{
  "n_layer": 16,
  "d_model": 256,
  "n_head": 2,
  "n_kv_head": 2,
  "head_dim": 128,
  "d_mlp": 704,
  "vocab_size": 512,
  "activation": "swiglu",
  "norm": "rmsnorm",
  "norm_place": "pre",
  "norm_eps": 1e-05,
  "positions": "rope",
  "rope_base": 10000.0,
  "rope_fraction": 1.0,
  "qk_norm": false,
  "attn_scale": 0.0884,
  "bias": "none",
  "tie_embeddings": false,
  "parallel_block": false,
  "init": "uniform",
  "init_std_qkv": 0.0375,
  "init_std_o": 0.0,
  "init_std_up": 0.0375,
  "init_std_down": 0.0,
  "optimizer": "muon_variant",
  "lr": 0.00553,
  "lr_mult_o": 3.0,
  "lr_mult_down": 1.5,
  "beta1": 0.95,
  "lr_head": 0.0074,
  "warmup_steps": 200,
  "schedule": "wsd",
  "decay_fraction": 0.605,
  "decay_shape": "linear",
  "final_lr_fraction": 0.0,
  "batch_tokens": [65536, 131072, 196608],
  "seq_len": 1024,
  "doc_mask": true,
  "train_tokens": 944000000,
  "steps": 7820,
  "dataset": "wikipedia_en"
}
Each number is 128 + 24 x the weight over its row's rms, rounded and kept within 0 to 255. Layers, rows and columns count from 0. Numbers have three digits each. The size before them is the row's rms in percent of the matrix's.

# up: layer 8 MLP up, 704x256, rms 0.153, rows 634-640, columns 128-255
# down: layer 8 MLP down (transposed), 704x256, rms 0.129, rows 634-640, columns 128-255
# gate: layer 8 MLP gate, 704x256, rms 0.147, rows 635-641, columns 128-255
up634 099:125096102151173189090164141105083133112108195123125142130156122136131113166194171111127141106140142110146132086183129151112163095119158139135120147153090120115157131097139143180110108154167129116085097123119108113126141124132118120131175105169127167090139119120119136156171123107080139102107127130150124167132156131123100158087095154124132144154117144108138109141127140138163128105174
down634 095:129119181131148095159132147124088138120094134145118172094147078121115140129103112108105093170142114158103132108179134148135118172141122101109128097156130151127113123143162097108123067132134078121116163119166140146154131128154172105137156143143131129129139129170097076117161123137112138127136164146056105136133163129140138090131102074099151140099138105069140117114117105102098156121116
gate635 105:104113124119144127121096141098074117142144137129141147128135161172113133109136129146152117155127160120129101094117144060113160113085121124153083080100144153120159133123099145122100120167154157098082139148172160145102129150129118151118089112151115120132133155120146100138135102066078104160167130136156096144139166147162130114104114081174133118164151104139137129169146133140102139162120
up635 102:130140117097085103144170114057131131104130138137146108158132195077152117097135142076158144116119132091127145120109150117139174140138104153123145149121111131134108155160107129138089157122099144100129104142138096115135114106130129111148116126122080117162124129078138125145127130127130109110099133113134136087159111122160086140110131100118131127129130092089111089133160114179087150120109
down635 104:122112104136144150101167109169149106091097121129125124113162098137113109109107102157160111132125094141094118134192133141148101147164092151162107148126088164111112142116121116134120133142105115165123163111103162143117118138149145099132140104114162175157132134139143136089165137131129074194149108133153154157122111155129142097170134152107126124108133140132090131099096135129133151129138
gate636 101:128114102140129143145165103111132111117117148112147151111112120116137164125135120117103158172116094084178109134118170072138141126131152156139185116118101122114141117139126125106128114123117161066138141147104137129115151185106127124103176102101159124120122100122153105163102107110158096151108102109108107104140138091147098127152159168128122086139150149116135096141137122172160123144130
up636 104:101138101106084158126107147110094094146113094152159123123088134094134112095105096130137145132149104105126112128123096128095156102102128144178133092147126171096118129142130099112110112162141161074141148126145153106147166135151149111102130091143112166153109144128122182122159131107120121121108129101098114112115121101153103132129133135163141145150125160133117150141154141124139160130124
down636 103:157124122117117144116089156151120107157155138161122161147166120140145123097129172118139116146107120102125081125134173129146137110151118147161166087079107083141150151181102153139156133129137116119174128116123115127174105150083134134115177125087141118146136128128182117124148105132098133128107129129130167180115128120148137107116164144139154094159143184142108125091136115140141131131126
gate637 105:141148097129186059113165054150137085132109110120112107123099102115131104154095123113154091128118123126137102153116112128146126149132128104103163116114102123120149122094105090158133177116140133144116131124158138111144132141136121119101097134142133128188087147138082130141130126126103105144082150108136154170159155122076111144146102130150105135148116163134104157118135133101146139097094
up637 109:148177147136167140113150142154154136130099123147140122118129097158153173116113120118166140112154181143121103145126116162073162147117168112100168166117104123119179143114152133134146114128104130141174110140140142144135161151160152107128129186120119064084151119168093110139142094116131135132125121143119094074114118135148152131154131081121133096130153175106168141140121154102122145135127
down637 107:076098173111137126138158169077114099135142095140149109131149167133149158141142098165108128149120116125132096144111130117139112118133120137099139100159139105116106113112155108115091141092127161147146154123070158125126144145122147136124141129153139109138139178084179124123120107113120069122139145128112120139111079069074116130097135129131123120108141136150151119107144146140130109133129
gate638 093:153101142141158148161122142102141152108112130092114171144122120135110124112113115099154123139147102128167144143113121156090135080116135113121129110115090109151123114154094123112129126126117141179113126130133131170154137116104130121130104163130143146122126081135132146097144117156120132133122103178140074125125076131128131080108139072079133071118148125131126121105107140163142107085063
up638 098:143138128135157131113106104109147109117109154185178124092153104159196095116144083158130168071096152139125141132132131157131111113082131162132153123131137140099126136142111131135096104112150145132119155185142147135124113102132155121158115147153173135131150127114148104158174135137116125093131135070141152131122161140131162073128104103113121132142131113162129144157127129166121102122151
down638 097:103164116112132119101153121150131137174134101119143164101165135123083108142151173082117112141166160125128130136163083127150125140108142129133120178141142139129088085159134133137117152138106136087137088116086127093117150150137127091150114084099100119112138114126190100103127103129204128164139154166134109131125111129116098170175099137165125150150111121127104111157104145111116138122124
gate639 099:121163133165112112097137067137129145120180167103134148104108124157134097121132144106123117137103150141071100173138141121121105112119145153133099131133100134162120070103126131132144149143112090137108122158149145160139133106147114125133134155124098133126135132087129129116107112080134130155156108135125140138136119109136134088107134112121132101168160161149137104151152145120130150154114
up639 104:115141142149124146085154160114182132138147133095153163211137132149114149140128159119121145141117139126129134155132096144161122126145135150115116101075155118163100132117167127168111134108125122104124131132173141131164135105090100119123164096135123112119170109105150107069134122128136130150093139154148136166106126116167109120147170120096110112080144163125119135156142101116152125141128
down639 103:134136128083066122123161097106092106119126180133158094121112103110134156111114153155099140151108128098120147122142087157154170125153138141117060127154178149099109126147146145123099119135151130137137162094122104187118141135110114110137140111096099118104106129150134127097134121139115141141088148111122154151171135139156113102137129113169134078110135117119142154147137125143154154139129
gate640 103:138140107105111134150128130124159103149129124140167143143157111157129101169123141111128164109174125111127072116106164141128120135132159148119135128120155132080170117170098125085110084140106144148121098137145184163149154150120125146140087133147088149155102109148101137122125158143101120116186147128144151127130177143116196162150115135132132155157138153178110132163128140156105189120084
up640 103:107128166087148139138110111105131075127155140082129147147149180096099136128091130136129111129144119131128132073074153105094134166085101123097141141106123124146135105112128155105096159145130118121139127145110133075141098163139111121152124119151162169126149143120136100178117112124157168116135084112085088146127120161107138115150103149130121140120121117170094135145113098115105118143104
down640 098:140125106099131146093118149113135132127169088137123126143129117126145111139152154124135120140133116138130162138128127085144177135106143122150167153110115103132080130152115119146139083121115149151161109146161137085137119091103125113138120131098112150116097184148125087135093085160108169105134131133127138103165107090117128169118123142140125129093138109150085166094118124080143154127102
gate641 100:121119179109132141085097086146199123128128098118157142110141134096169090115151123119128096133177126136117140210121089123118161131119112109106117136176103133146141127121152139124170089117138108085133147104105094119131138134134109120091104115132149119155127101142154117140103111149135130113180139146140180151102085135147128134147146197136137101137104163131129126093122149132157069100113